Part of a small language model's weights.
Size: 12 layers, 4 heads of 128, MLP 1344 GeGLU, vocabulary 37867, 56.8M parameters.
Each number is 128 + 32 x the weight over its row's rms, rounded and kept within 0 to 255. Layers, rows and columns count from 0. Numbers have three digits each. The size before them is the row's rms in percent of the matrix's.

# layer 8 MLP gate, 1344x512, rms 0.0656, rows 531-549, columns 256-511
105:156166123149118107145164139192115097153120089122117176084099143139122141112108147167126081103126102138141145134095127144127108158158118176120165090154126138133157139127089097133112095121142122140072086151128092114137141109118147113093127127104183138151146164162076134072167052119112165185112102108114148096183092102127079101140116110139128106184146108139067055101105175094154093185146059126149119173073110079086124098194101151064165141140190072148114142075098067154186145172126114164110144118109159085036116100119081135082110110147138102141100097112117138139138169189134071118139121088082100136100074140120173056101146133138144139111134095032156117101095146105145103141114059157090149159085121180194106115148141112107091082174125075163138150117075080145088136091144133
099:165105152198139146102116179173183105140103086104124083123112095107191161084181133133177160111130118171202138174088161201100132131139118097156079114149137120194101138120195113091136088199155063113132125130137149064141099087121131123105124115198116084127108118139152179141118110158081127197108103152177163193170135155181181215102175069133123139147155142137139096127134158118138143100100123132093134083143115118124149042133130158123107144114089119106138134126151197166145087141081149148137093062135124095123127165143120142061135123107087209121064113161116083114126132153186110079146110166154137110135121138073142129153079153155203102130143184113137132137112137125181113122157047162108137081076102169098171159091122167159157100145086147086167176139100101163134129074102186
098:154127172171163083099103120149122099116153154098117129103100154162097096180136141090150064152114090108133131086120151123094111083110161100077132131121115078054074153165128149182111111210119154125082102178111191106109096110065135132118109136142119176106110148216177126116117148056101106177092118125184174066078157112163185135126139161086057113142153097133123143131168157135085103079114114140119069187132095143111109149081144125099102152152138101075085049149108160124130106127092140103070117130098145133130068134150116141168157068129069153134160099172097160185129124114194120204076125166087107095125156100159096116109228146170136062106058121192098175100078135077155118121105065089082161102126131140141203113160145071128106161138121185148122126112151224105145148147128119
102:140116135138113127161106124163095167135155187164149100090097127122129136111194110140124141122066182108113113079128099133104111094080127133104125128214100150088151091129134137157084087109089095105102109122111166147173169109146086115126137118095144124163178158119113118170085124185096141095065101201205147102157173137106099103099104040130142118141108137110177117109112137118142124216052179123128111110085176135125147072149053101125159097188157119100117137071123144154155104152125095126138058082089093138113085112079103146155117106108095124142157097109099149139158139083125134132150116106161168116122141167104130099147176131175144100129134097148101147146107136116077101160147105137113166084127198127107173105143114106132161122123144148136112138044117103131122076123138086
102:197182154086146119083121169141139048115101184146148122118146136132123151163121180089113129168149146135117120153126110161095152132140174105127158086186177109122142129192111117086142042088096108128156176100156124136096103117169114134140111156065121122093147100157137166185075155117143155111159166141089137154157119185238092078074116125138149103171129139155168097177066162132085094125078160143126111120100067156180147111210071146113146108096166093158144139149119114105123131119121135133155099139166118079139100139186115141121155134128108114027112121080098116151108056161109095103092099166109102116175090075123164102128137159116177128122103112147083143107204150130133153135105120085132144107065166177117083150170161125115185096151163119099153075095122084096169131054071143
103:165111149182127120147137129164094164147094173105156140128208150168160090142122112154070120141165092122187203104124136140079158129119158067128163084186133101117099102101150083107137119129141148113150082104132158092147039119127088140068097063134140158113086130167098118171158138143156176145140135167177143171119162188135171157147161153122120133110170131158165137137179103121142110090082138158104127156162091133096116125106151132176131153122076152090146127112100122118109088156118140132149084152152094139159090135146105160095130072140139122152076074116164082180146103172155087124133106158136086126165153129153078086126157135104164081123107107103117121147066122083149183128113073125142172124092109096099159148089087130164072155149129167114147127116166129122139132115142093
099:135113176148143132099166137110144092103165059107147128123123145115161141163150141155056139137164101087145109137147108134095205089114173077127199137144150117145064095140140097135097159102141159115173157142127165142021180095116095080105113094122123151119167080162138172124146129146128142166130187139149149158146180122129195073083092117117123173139111218158150180160114099092103112089110098141116070137108044176133127097157069151127143184141165041098150149140063150211107136168093089145155112108083180093097115143138103176086115109123147168111093141102132079121113135139110154083078129096079033150137114169101134098125073114133126124095120104151156173144054112135168139164156071119107136136091130106149082136054145063120144047099106146136173171114153149135110136093070118
104:171115088119148121134087136122119092107136174127173150116051108151212130131174186155094172125181103167093137140172076168168177140159172109100040158108120111116130089192141115071105095196094169068144104088168161109069111136128157139138108107103128088149139151150123184202145137119150151170111224153125117139136136129132169073169158060132164104110150098171111136130116150097141077156070131132155082097114175083141136156099132126091139109149121124149087099146124117119109098072154086150135089095106162152179155146128094095109108148124131087104092141127143099163096094127108142146128113110113149089160132110141158128147144080178119146094161153156065161162173105122109141093163089192132142202075169142134143149113059085072187059111122113109138127169107111122089149068146160
101:158126128118123153128153120185106114017153121155122116117144075155107079116099120111134122159161116133129173148067155102145090148116152119166129093128060157208099153122185097126085102136147121137128167099161126086112092150140140171094097158168178137166146162155145116162152107151105093131128132104125054099118133123102106166089135118108169028142177147148173124108134187129180150090144103105089090169123123149083175083125123141083039094197134178142112088184128164093150124167204206176127155120130110116072184149068080158147161157162106097155174123140176112089174193149119055121064119162148122155074132146132109113153097146094140166144133134131109144070167132060114089088165136152120123103092091138124123126182148160177075095094126072141112119126067175169152068154162130
099:097152164131116128120154123143158120150138095150117141131080129161032088112183107119117083145187125136131040110120138121107146098131151144120143121179084133165125125127149061138073118137144123164120125155133167103107115135141154104079172148184175111102092110082159150109089078105157110130128111093122218110091171120132051111164126111121144149085123137149134124110098064195147162108136152207129129059108130155118138094122110141195074121122146091120144102153161166158166151149123154140154168130140075133114162150156124088148104158144105194161097164114111129098086065118081084119117076155136141165095088045092121102111081095149149146114154180143136104193072064155066158168128090144106128149167170142120096095119159166078118057129103128114134111171151126129155103135175066
098:174136153121092106076221186108037115086168126136091166186106129107089116113140159183146097144094228169139081061105179189120158166136097123094131117140157069123135152119141125062086140169109126145113123104106073100129132106112094081121092147109137133134135136095155087094174106153158136128078136095137122106121126156179126133148142099096120107133154149160169088105171153121098137146127146120140078121193129057152158137171155157088112137107091177134110150149123160151120170134111122088169137160127138163089137078099099120115116089144138123163114068071081135163159080188121115090096092118102202106126144087078128094129147167138132127173127086141106155118085140119121116101124079118148088201182113122147113126154143116165141116155069097138148137138114114084128095115183110
099:163150107120201108178119145146092118114138109158124075116117091191146099196117153124102129106147139097118156095140155193132172139110141140175140141195108082103100122159124107135131108111084127131063136131155083132110196132105174096178150200123119146103109118119141156106166099125141138128112117157126140136091157122158165189161155118113103081158148087122140114086138166078113109076134094207094099083130139100144161079174114227115146060127092070132115140136122123089164143126149128140130055131068139122142124118111070122124177100141085197130151106157165105116154149171150145154075116115122106109177181165133125137200100107143142115059155121139154129078132126077146180045179114110148098130088116232157136120119157156140108121146098072108133131099183136166165092074153219
100:188105101126141115103125114129133128117102116076180141113114169167079094089079177086073097138166118196128097134138129128139139085106111144042128133154119105163158025154145157155187106094119126098140134112219177126140145164159181097101123096109102130142096105106029123181085135101121072130136182124131116098181165126144112120097188131154127130170111132179100139139101103134113096096099144161094133158125123118119119124151102133142121130112121087192077207107106145117161138089175170068112131102056065087160124104139186100101106109183197123055121146107127140106137142131148097118111165087137079143148103147170121125125125086129072101083148132168193131101120178112137108092119125115169127117175120145153172112096106023149081080166150110086112124126124105190123094098124140
105:140131147129132103110109179137114096118139182142168113103119185124165137132147124129067130143159055130143146141116133079113133163125155173151138169117109115126148144129174166195148150137156129146108098151197108130125099191095103137104104136181159146161165126122093174127166129143150149152146176099065199117196096094162168189108168124180181078183127159149132164161086145122156174137095111163074138139130130145126208048112054122131151130145117159124084134188155107182145127104118116091134082082187142119124135085162090131062180121133159141135113106077176091138175132190150130124104116150040111118135134099072092073145089155175156094147093121194119135129073092140096180130162115142130188072190108180119149112141105059118151164155168121140157178103100128109159138099179082
097:124081131091204137101120125204140163105172196146114195080155115141188176149087158131144175120119107111114058116086162125120135125086082108125104111132106139127127110145142145136151110118148165136097078122171177115209130102173078170193189077100050120135140149098157068106174112122162134134108137115123116143175163200143157142126105118093155119125167149129119110173141169124102146088130199166108132150065103160142133152180132127088096155156091106106108120148096173142168083095167096087162104076145164098123192136117155150138155121084179135133170139133102141116140139170115116131113148148142079127108129131126202134142129180131146156126106151130119160094128120098097107155122155126100100155143114123116159160150154112126139107116160097110145148112143145103127108146089171
101:144158168125133097150098142122149107186158162138095120108157130150149109112106149051196135089150151073113095134159105123113111151184121133161100066095144108089112088133191119103108124099136134096125145079095124076133181169091161156060085153123081152179158129111151117155102156122190129178104153183152115101165153144116168107095128107182143190133051105154181182149091071149125161164107159155070083161066142094182173169101102145134107120155118112145119172113123139100105131142136173127101134134112071123121082157164064103078150140102131043157162110105132094145095167092173142113112144166148150099130154133108090099120128162116156165034162095129154124101136105125142141077135143110143143134168098114156139137143194112171146171047160110103068156091139119124097039131073098
095:152174127130100177169129132159111138165121164098127103142092123104079191114101137233122131074150086118215112125141105152187146132045096118089116138091175140108141131129120128065138096123083090184146150084141175156134130129144067144119117128149092095164119136124145134162118124114159162131088141154083131168131161146092082134112137131125145124231133101137148056118103085157113104126123090157095094134074128072132129126147149120119158172077099173134126101189071138093110120196129117190161195160121089172107076101102091133085078162126161128116083143113158133143089132144151187124166157152137143111092177143131111093087143103107164157166184082192101137141137130153101144121067080137169136102125077123157142061111123138114151156108112130190124038171121163163139142114134125
095:168165211096177138135131192146113090134156145113178148130023159114137142150142126137129134094112124153134137175137106136095134121100203100169137105148098084076127137119085103141120129162090108110135086087136209116199162188152107067120173093097131157163172115131120152144188096124124118110154066121120098080078103118098128161086146143157138165088095166181136109163147173126174221165104112119119102165136071117147138069158106148113124121155138112139163073105110094105191155144129122128142053122122147083150111172145086158059115105099122196163202146112163119146188111099094125113103129088155099115118156176145131108107186135119159193130076125125104083100128155172138169122144105106089161158112140160141123125139071150147058131158133139088124125132144059196100082153136167
101:212108089120124148110140094123101099144115090060193075131092177183129167132169125100117131070146151129095094129110184173090181156137172117158141174119084170154094122145075171117061117122108153164113155071124182111073073123152160157158114155183137083183133124109184125169131113096127089041140109063143108126064131154122140198126099135131078112138128149146164138156134164147097164165150114149143153065147162141127161079128139139159117163125162106133141107101023082172110125136131162146142141145154127149137120111088123165123198111076139108148143148174147112134118121115137037119081153117089137146114101066112124093121137080082129091118126151117152088063178113207199123132166108179108127093056098131191166103170126097160082124181089148125190102026093131108122093199105118
# layer 8 MLP up, 1344x512, rms 0.0695, rows 531-548, columns 256-511
101:109121126082164129149158180073171077132170172215134137057127141117131226096152124139096158118148108097133111161144176169116065113132055128092188117080128198137110180150123111131103123128093148092131098104146085134149086143158126137157114121177101139137085069143151155148108086104139125134161143021116173234106141093159094145090161072135140081134177081117072106157195121103115104147124144133175132177145095101127138076096124068167092184101110149148092172088074118114094124157100106110121185100145148179091155102094111184145085125136160091070058136187114127143137135126155129156169083156141092106155112124124135089078188168213112164113096081121107185142116118074102153187128050169108128132095145072182104110134196144084181119094132150158162140178081119107154109114172130
105:110167115100172120121129098093159164092131169165147139103119176163056114185103121177106057142213146087133125085150062119151155094114202118149124153124111138129127107140000110146119134123095174125071089083120163176111108191156059128150114114099154158088085133125154104117181119096130144115125150152087126152096105102095119062135122167143164149139085137188137108127109090123122085163148109129147148138093099151059162192165137091187093179121100167176077150146050076099077114108082116145151128220128144134138096096144134129174093146139138089064154108054060139109145170080043129172106087130123117153134120104160168121101114150071089138100112051118102166133125127142072164120083167094143160116107176129143108178112070074114119114160117050155088110051184140106128128138165129
096:118165144107157137113110083119060151155144131135117108173103071153173089172111133145133120121140170132066124190118155143129198118129055091139128056130156154147130188141081107081115106180114090144130178099147071173106144081117114088120121154110119096118174109056161138128175161145118139076077073130155122173114137173123149144156113178077029179086132123139132141133102155148123128134141131125104133186128159170112180104102105104136114110154112163098143116169134087099134099140080158155194085090120129158147124153141160147154148151083078149198083101135157115058155127152160108115168185156106130153141157155139142122151060037125188167071133153129162143085136124134139143140123082155156088143112166098155114192140155120093101123184144102123143101088157134134135131087122157
097:172163123133142119129157145144112173085051100134147044071132093070114097171184186111153108063130106152213124133159167133117100126137130102172108100198101194167169112095128115137066144157126154197151165105098066161132165048090113097086127126128119141119158127124110174117120149193144139134190148138131139174126125121115112163149139093122145140145108152137205066115199117097141138079088172170149133143160166161101116143136154107127117102084100134115146107066125148113104122071157099119143084116162097168119101132168105197125101141085134095156129144119141121132140144150128174138118102097183103134166119138095084142160126125185133107189159117114132094171128181113150099151134150086137151092130108139130087089137106153145207198118177087105145184129103121107110144106126144
102:159116054118210116073132105106144070108110157104139147144135136134076113043108158090122188115120143140160071105144110167136127119081124128136137115169091106176084136171167170068095091110143137106137107123151125056157158150112124088122123106096109125109138117068132116151151094122116143091071137105120096096147156071173163117128164111165103121148167110107138123113106166139119053129166134099096153148159080154137099154091148143080153169036164109170133124171086085195102113134120147110142152091119137127188119129110113094149121142129137184094193174114135113134137112158114082153116111076136145112153100130143110108135150091175169068080148057126117184121161088062134172133191137107154150149098099127180121157153103106115089103091176179114198091126114089124105085152128125
101:153102150087153130135095125130102126073165161166061143095153129191154075160118152082113128146126173131115166150077102150135132104107079185138197085162163142160129108152144122122094160094170144084111135141161155036119128064068059106121114139154171143176134166160125130084143151162132096109097127149108120102157124163089104148145112146157135078140081130064084125207164123139136101118128138147098142168081115084132144131123102138155126131177125099109062142145198131149119172137081128103068176126098172076096199107108171116110173127057220095121106118148115197114155131139189134117188102144132099154147129043135117110118121109103115120088124088181114120135115150164187112138141150120162061106131124089143150187155115140106106152128128219117131137064114133072166090096125151
111:142143115089125100146145156143114093128128057142097115107172128177092130055184097178071112116132126107109118108132101168136116105110157051110155162177154096105133100085147118147121140123151168159180149185115106178068168140079093068092086149159100118089149116174118135178196155141139126116137199126183114124123149156102135083123111106120129136167119169148143167147135087098135114167098128090118114095106136136084134134101127158155111088084145087095176110148141141181080131191098104119151149128155133132114045178114171167059059095102152155128093108118097131118091191106137115138110156053134088154157108125111173102121066088149114161131182129101153206113134078113194151102208083071127112168134096168211136136121083138087121109110134149178142132200143135164104088124121091
106:129152102129146153114135173119174130200156110122138140163112098113108102184086129177189129131156153106073145160126071063110113099070131153140105147073127181138119087079183135112141140070181137117141127131125061172104154175172126110122132140111115067107172123123070125146142154114119140143142131146137175144156149134122107115119115083130084121140146086161143124165092147127088158135162158043202203151142144133199112124132121145094129129123098127141125157095088094057097174157166125132059080090135091132118143168220163097094159081089152144140145105168048073098135109120141132144094094152124191124178119177138118153076162097142092134164137140155185152102093167130154144127116130141154136150135149131132149098131135072161082160161159109110077128147117103163170142112153114
102:101168146086144099094180121100118094132147137109083124163153156104122123113146079075084105142120138123105115122186195093184066112125144128146128175131090114210123130186142171094191086123172098112164119093132131120145146106129159095154112139172146107191154086108089113196125127108109130074071125096140076111086149098112173090114137154120165132135114116173131068090134187130215077164165128084068109137075062212124122117095148112116171078113146193113057120123103124077075162136176153136184149153154064133100224114111147146140073127143132142145127117077143127152097144169165151139128139117156140156183126141137124112160099124115081126128106120104095118138100186134160148141145083132139161117123128049143136132127145133154122081119097126157116069149155155124082108119170137
096:123127141125153105172093073104069103057143115123171175099103145077126107152131128109135157095153126179074128111076102114112163161063127097119140108141120088104147080082111159117116139203127144138164134107114093111114160105124093095147102149058140191130130141160101165065189121135171150145159151137107127117114122140077165090129140122139155168140101119103152138069143136091134140137103122153149101146075131149178167057089094134130145140125133110108127133109086150114134162165119091101118132129152143105205074111161114103150076153098115169117105082181167180129119134133151147068192156182119113102201102165134156107142103099115138103127109103139178136071108131186156129094097107148118139051148191162087214196190120126142119160162079103164157137187154101140112090153196136
095:145171136092122156152159140137102113142151062071109103179124124081136134090130131116124128113144125110137150205043120149109131123107090068127112151139185080142138110119138093148151090107129092167135100126070155132163117156142138142118109138144151083130111112129103163080147091112115135093148119076180132110160154145133145107087066076124147116112073113085153167133108126161151211094102186124153093142128132133173132074114119110163140117121140141134088151147186137145118111189171079155095127148087144072133179053093084139158094201133148148136062169077098147100115173104130163128122121166122170130109110120101086131103126131176102162123171089114117102115162109164080097143137148143090085097107126100117113138109121200175080127151149108136093119094140158050117146115133109
097:102115137127174172085052172149138124081097137127161071168132131120161219124090166134090083068097091153154131144168155162162117150088124131098149128160098075084142131150192076120150067162119156142104064082137058149109164111109161129145151086169190111088217192126216104106096146112137126162230114121129149134140089121110136160143137143113192117177096110146078107178195175096186163149136120080139182123118104140161161101103141156173132111094114102114141128081150116129141162130118133112128128041122179184189167133127160135144188084130111139124078134148161126159126130116128102107120138168125135149124110131128124147138143254166185115150129120153047185138184177093059134141126120146161132125122091201121124080133148149098167133138087108162128131154078131114172141130111119
097:161118103035071096103176087093119105152122109094114119092094149100163101110119150059149116171115089108156097146120156157133123114166181160126124098126116191180124125130109147149079088109138117097151144131177099155130135117142146128149106159146170132156086040123151153094083106140152152167083111090114146045113065083138116115076157160156131116145115170146065108062114118092098053083087089139093061100121100140165103103117097148123129171158151134128118119134128118207113087117145106060166155174101171087146147084080109166127157159138212169124161131082069156103083154104112121137126138124098114189109086078138134103167124106062080087083100077101151128119117139133121171136103159187145115130124113163099127166093148078145120093159087108083198055041119061131111165147110149
103:123150176103164108088150135135073142108183125117171149110120179101120095098116077147077117105124109169145133162105049159089128163125096137141120137125172145091151125122140179127077076143141204091172096067171108148121116072099141136162127131135082176129131167111159176085163103054134070113098203094133113153069117082125144106154109103175124105106206074142151102127095106099087150152150181070096118154144119187111064103083160026114098116058179118122170129101123117144173128134168147067156185164143122139145147148111185100120167133096209159160153136147100156104156143091084108110119101090166088100124213131119128112125103075140107090128130139154088151084135127147100156148056131148057140088115171154142132166114162129103144145136141166178027127180152115177099132122205127
096:140174062079123092150175115095164143147115134199144126176160160163123103174117119128101053089150133117128173082125160117184134142116111109135136104105146139086105098119100089073146158095110125155129142147133193136109110093132112126129053117099153148144147164208140173203142151106103125162138197095162121132128120183123092190133071201115088155120107107154153116115148160170145090123125091136132109111157143075173091143144115167155148156107116132122117157165169093117074073139172160148118131160141116106176121072091153150145162148141104094146146169123178129111072109118091122138194115152100122143078170158091162144062114105110144136161206108134121190119161133138172108125130144120124120116130115139104141105145123145097146130164162080163160109140117121106114131182085126
098:143122145155156175093102151073149138104145149126114128169135112158173124131097156093086156114111101119170176112108140117106064151128082147128148140115122092119183137150178169144122095191170164162100145076163136064151101183107113139128132143123158104106142109150136144173109129148097068099183135104105160150145138150160172127122096083103166096138127110151140175169132110117059118125106120083117162124173146162155165163162132134115079140155143106129151131102121074098143078066147054119151140127130106124207162081163081083135110162119130124131091112137144124123181129102076131139099038159112094135140133077117147155160105168190159090123128104141106111095170111119126086158098107174097034170114079154109114077162138121057142143132083147133112137075102073151179151156115170
093:125153179096150130158148140080162079127088159122151137136180124143154083071131105116113122193155155131136081089126135109110126077140128156166137118136100143211128118121125136132159099119145178107016096137162152157101120125128172135145159137097172169144077103138158168146112097102132109159117105164116175111115125168137141125136165111128167066126121074152155105135159142094077211124191123161104113196142154144108126100144140136138136153124154123141147110150143100098154089057095142100107128070135152147147119145148079127151164091164153165079147144108124141123157142192167165176103115131142081081081135138098087065132189170185125132105125145113109190100170138112123171062071143131132135144123140139101130118179201108120091124125182196137123132122144135102086168038086129
115:121177153110127185161175173125131054182144131162168164143095154124213074123141122099161112096127102188094121176116082106165148130099158161073141124042147118105169107059066174145114140119123116168139078136084135154133170128143157101083118110121116181134123105159149160198168101091100157129091056152077103056114118105075134175106127144165165137088084123121112138148147122111177190178190096098149105126155141071145092085180167129110139140095090095133166069115145121073179134123126154079140026110123154158122100163109121149067080118095096160167139151122170089171140087123113138135166232080167151096113141164127143130161186131110140182135141128150130133070096133185153147110110142149083142125098128140093117085116072114161132159134143138143129155155146066158066143189143175
# layer 8 MLP down (transposed), 1344x512, rms 0.0616, rows 531-548, columns 256-511
103:116106137143155129126138207177200088127089094103117142162131133136095145102128171117153116135097146132092160126117171136097114169142120109179149121177115073134088157104122097174107108103149120111148188121150144167109086140113159136153157125178134070143100121145103165114207106090068094182028072129129085149130144050178140077097135164156080136134139161093132129142152152066108178115099065128149149111148177120096121139131151168102125082100086085156090144115111168096173191141136113126086073117122148104114133128158106123136161137113082195119146112173069103136083126135128080144172169141184134176155177143120103057091134122115133113073109163153138132086122175146134174117080113105145122193192122053189174153196180147154107181124180139135180098101076119153080097134135103
103:161130143162139154098116120119131143110130096109160105145134097126075143134086189120117071116086157041139103154076107112091175113123205093126115180093147066113129034166169129131113077118122126055118100170088134147097105153080065102087096142119112155137142106113161101102125137170096138116114143155134138157111191123174190194132097137114100136110148168088088129122100098124178165114153110146141157106151129108110137173104106106210186128178144194131077131102102128126142065125175094152140064099181110164133105176146093103144090165107119124135136183136122104080120085174115074213163149136078110177141163108136104118074090132134222145152125149127119109129137165181140133114145122144074193108076117183089088111122139090054119087090118131141163156136130173113129183113119127
097:066078145156145105173135119064109074129155097135089154104083181149107150067149091208115153129054107097118088119192093120108123107115163168156135106172082116129164069127164057169134199116167115143098155119098082114160139192104111084130176095151114130076158117146138130132105105174125125160152105114132169132179176155188189161106128114172223129161150096068113081155154167131129156158116103116158139091166125116160104114153146100105187132136103135147075166157157107142121160138122068119108131157127145123123147120145105153113129127142134064165151106154101119190132102047123140133146122167081119179149157110116100154159118144169131161176128095154081140126138110088103136091202136145152139085089104170190109181130161112176105131153098096119153102124168149083187090154171113
100:138130080079105057140155111103068152234144201131207135105135146178133179144106152138096173176127142085059134118107106110114129114079104164135125156098075154136129097142153142135142110110084087108109145138179170114155135151197177194144129099138118097071154145102091120146081119135138165137119087126142119104164106153109137189124162123152193187149089099125119117165109113135159107092194104136149113106149132148183178140128087173151167110150149077132117177147117113144120121197078114113116104122148161078171106111106132104080109128172129072126154150135135172129147116121215153091103096150152112106173143134137110120129154142112137150113085148082137104078068096120177142161123197167051128143121082092150097156102146075183119116105152170143115118094114081132149145144112111
103:158113099106149168146107125142130105108176090071156173123171123187175162108136157191130093091098097091119120137080040124142204142150169085105111093135127107125078097111134110123149137124116134177163117134087184136113109106081123150186126153123130236141139140131153082114115160137139109111140140071098099119085136156140145123128104133094086076101141079184171139137136062112116115182209122194144123120181028063072067106108142101122140158120151104179125135095125133154085106077118141183124140128137147099139123152108103123087155104147114158113106166147182126092066144135179129087108161116119150109138163136141155103149091179100237179108110143117155177142094172137170123165086146172109140092119129108170140150122112123123159176095100101149141121140090174150111098067120171
103:127078095093135121101099124076099112166120185108213113162153138126125077103097131158154138122155119081142136115097133132148181123134111132118107149137118113141116157059131157129126124149073143109135113114150119146157167201174121070094080102119153112079140117149143100085124144127101157120162122069152143114164084126157131091126198094155179177131135124163148083063108121074121190205170117105130087103110104115087101075130086204146140121101087127185122067132112189118105100154129085062167125137088167122151189101170115182167146153164163095123160117101152121164173095131134139134158165093116103104123157151118200126141186155124134129137123155114155150180118118072153125091109120147133120169113121154118100115116166082135153038127094120110126156138173124141125143099065144
097:053200161085132169134043210161166146152142104094091072138159132124099133149124046175183087121136171170115122126097102100114097094131118162127146172095134151125147128105095074184134133103144114138112117133112141245103179151098060083108120126146185151085151146179192169152093160158128115105079116095070142100127112116088089221172122112117145097075113137127111176134134159109101070087169163075176165129118135081114100151142118153118160068156122116127138124085118125111094141090150130132135197156140137157066135093129135135091108172119169140117107122158127082177141087177127156122086095102115160100073124096120147131159122084174082101137187111150141118091169128133139103078135146116144209142093103117111162122173137077121128153137148132137158116090163147082146146140112174
105:126109136119121121068076091146070088064140106160090069121153160128094156169097079103120108125132067124100074084108139088107165091116111125135209163165103069153116104114207105139126112131142112122161156215109123133227085088164147116129101087131093124179115207165153111134096105144171123096111133129045108148150087133087158144132099172169136164128125190105156129152143094143131133114104147105126129123105118165114099134100150171087078106158128100124199166124121117093137100145118144111129201113174099136138080146125135110135160112085105121193127154090104098079192185156107084132133159170148112124182160152118160099093158111086086081089120100106122141123112100144132102148118116115105156080171083165115114137168143107134105145160141203148055134119113062132125113090142122
101:155100090092144121139055083095086117102066131113140206088119109108146097117136125140133106072081133162114126092151024151103169120163116144153153093151069052195175070134109085127118147092108153175131163094177065123124157172114103115100128172098124126140151172149127176195146103105152155112156124121132132056106151165152137092155172095171104137145126114086080103165140120227107085171136119136130146197110089089144121092152191125169141137170129123119150142159109145134155127086115125150124131165202093095070103072099123151131170120112175094110113106121184134122051103132120046108114117196147137119149123125123204081142118095119060173129165067090144085113132118143122155116130130158149102112143124141062112114127129169124138129075103088117171080117158136107138132098138151
099:093124075167104187120135162101181144148089085142069122131108124178154197127143139121162130139110124086104158142140130153103118137176119113110109215107137099119101077133141121163148135079173131131176163190111198146073147113120111148155131121151137093129113126146077152142095087135117113124148094065154118089112132096134125178095113102153140128061183121108078112139065123132102146095153126142065089058179099091101106124179094101129102159094136105164079152199107080152248112086158111173081103154102137138130116150163180110080169149176102101130199107073114122096093128152135130096128132130082180138140085109181142145097119129148150115115060124135119127135079152164121159185115101162125156175144144106168098092083115121151104144143099115127111205111128135114130091084060095
098:171124085162198142142085132099112153098059148140177110119182102117127102123128126154032123167170141191161122105117117115135104145088099193116090099161111173110113130165182090107158151153152147009137089155155144151111162128097134147080154135142169095099154089158147104118118113118126157153145141149133140151124092112099155106146101194113164124148163139142094194123173154158138076150078136104191139100133168172149125170132091160125134143127148115084136058089119085134120157099107166113126114080122142076107159151112095112104091119154079099080079105117107181122111134108061125173144201104089052176158147106109119146172139149162140142175135160163040090121215109091147129113090122182116147161105102181139154151146184130177155143155175104115111138162128107090149083097133121
098:211133148067122147097142144167105175119153138133106121169137170158169104141152151084179146177141101160145171076115101162161172132153150084153106115114142186116101150114116163145200064072176123102132160171131157085110080115116161150113171136143163121130127124121129111121124122106122110162116126144098138121118131116197126163080128101135146108148121169139134114131140106119133088089140097139092201093186084124123151148198152104135100116162122132134108088153112182120158093144118106140114188188084108136096124128096138143164105214205036156097183123109135133095113140175119076121138145099105163172163123157052119128096174139104125098123112125091120174124110116117109193114109166116191143101156157087147125086086098090166065163166162140146133186092153106118127095064131088
098:066190137097134136130235142145093153146102111192157155137131164107154169135151129182115132065133171177148157118161128103125164137136074144153118126093121084138184188079138099105127128196118140110153120067072137146164164148101068151127130122150121173119109147189162130100178137147142115090096118154094120147129069103120141130132112159094143151142118104096163136140160119093159137167154080043149144165154106081111125078169148142102170111071141156115141117087116080121124080141150139123109092112156155172104099120109136095107113121150062122164081095138130140161129088138146124151169086100119158114145153143093148110047156127079096126180124151165200124129140119138075142118113156099135146126151085138157113085090168131172142187091183105151111045179156112123113130138090149
103:000090164147123119095127133129153143093070152181103150110062148165158079091130124187129101146141149067081150097100121110117092160202149192113162141093148122105126103092143163102171142123162140162131121149129114127124174199157145120151136108135135122103130126110146122146168104093160135140160130214130125162108061108126132153080159113167064147150132166110085161129125139128115097092140119182082153106085068128126168107145126101103116109125108094178100158152163153106090153137102095145058179173164081138136082160125156021118124106144102115183092154098163150123130124128168154079124131121150164141141116082120117168163132145112198099100097110107139199111071073133091102150172183184142132122140101158139113079105152092165113164127120167125183142059103121141137112128079100
098:185163094157103144108176122117103105132091061159076125182136081135122124122145084118148089140116151144176122170119073120100131099082105120150104121129115133148100144114097159104056135125124113132158084041107126134107113114127112169091144190113146134108142106105199137141149127133119128118126093158128171171158139138114136044118123098120107097111114108172096142115193164134068135144164119124146120115204113066109169171114054195100117094149117086092151076154147205131104108057112138195147115150112110079119130148139092059145068113130154092142119061156147111079122131117143107143137162133142163128113153138160126162142107106126090140090090091092046121123123159159147164120087188094083157118133132122122149116114095077155188126116056076111104149124123210129139094164103175
100:157109153119138138116149097137164147065132113178107159122108064067155066162177144120093145127159121147078102125147132118145078103100144163215150166128102101115142114134107090126071111102113129149137158166098172131120136078063096137136071130146108136112153158151182127087154165115134087118091175108173153151089126099115144102130086166188117157171149107148125106110153118136113137091085192149135143106077137134151099113124076168156095151126130099143165150147093076167159122172166192138139101131084183119089150101154159119149149159152137142110115084091149137176121148132131121151106139116126099091113104078118182150049141172116116189114138127124126205188072151190088166132070167125101157132167151117084104125151148100154175155134158101134144133150114116105105117094181063
097:073128116118163159155126158137154161126142133145140135113152099134173108129164146106155144066136115161149171152103149122150142159087168082135170117124123130062101141183058099082099074085131116115169114108127183188157120119100155133132103148145094047176117138142087086123132132132100136101130157146182135124052142117100173086149037144096086116159133080093144136128108074144106105122099120144128099123132106141177100160121135102137136104110087109100113111123201163193152171117138122137158098141138155111113085118132119162100128172114130116187164157081132114104132127125089114119086102173146129153121120187148133204153080093166146121091115128110128081095130097146139113143137128136069141063131158105105124105079101148144114029089138175103066161163122143156151137198148180
104:065128100133168134165102097157089138070168093046084146162161103150156088151119137163117062142091107072140120053116130167165130112144158120141049130130129163152140139188151183134135126099185131107148172110083122086115105095188146160152155130116119111111111099131077135162037136193153106149120140149117156117165116195139126100143114149124174126140144078125124135106091113148063102098115129102138102118134091105119106137107123119148162156050116113143114187107166139099029109152153176107157141138126096106148112138116130171168106100130117122057108138162058132101068191167142108104107153167109092127193131136145070111137068133129106159138140160151122121161140128107142083095153156160191092140138132177127163165093152077140203146126161112150152190079136120138136218099137130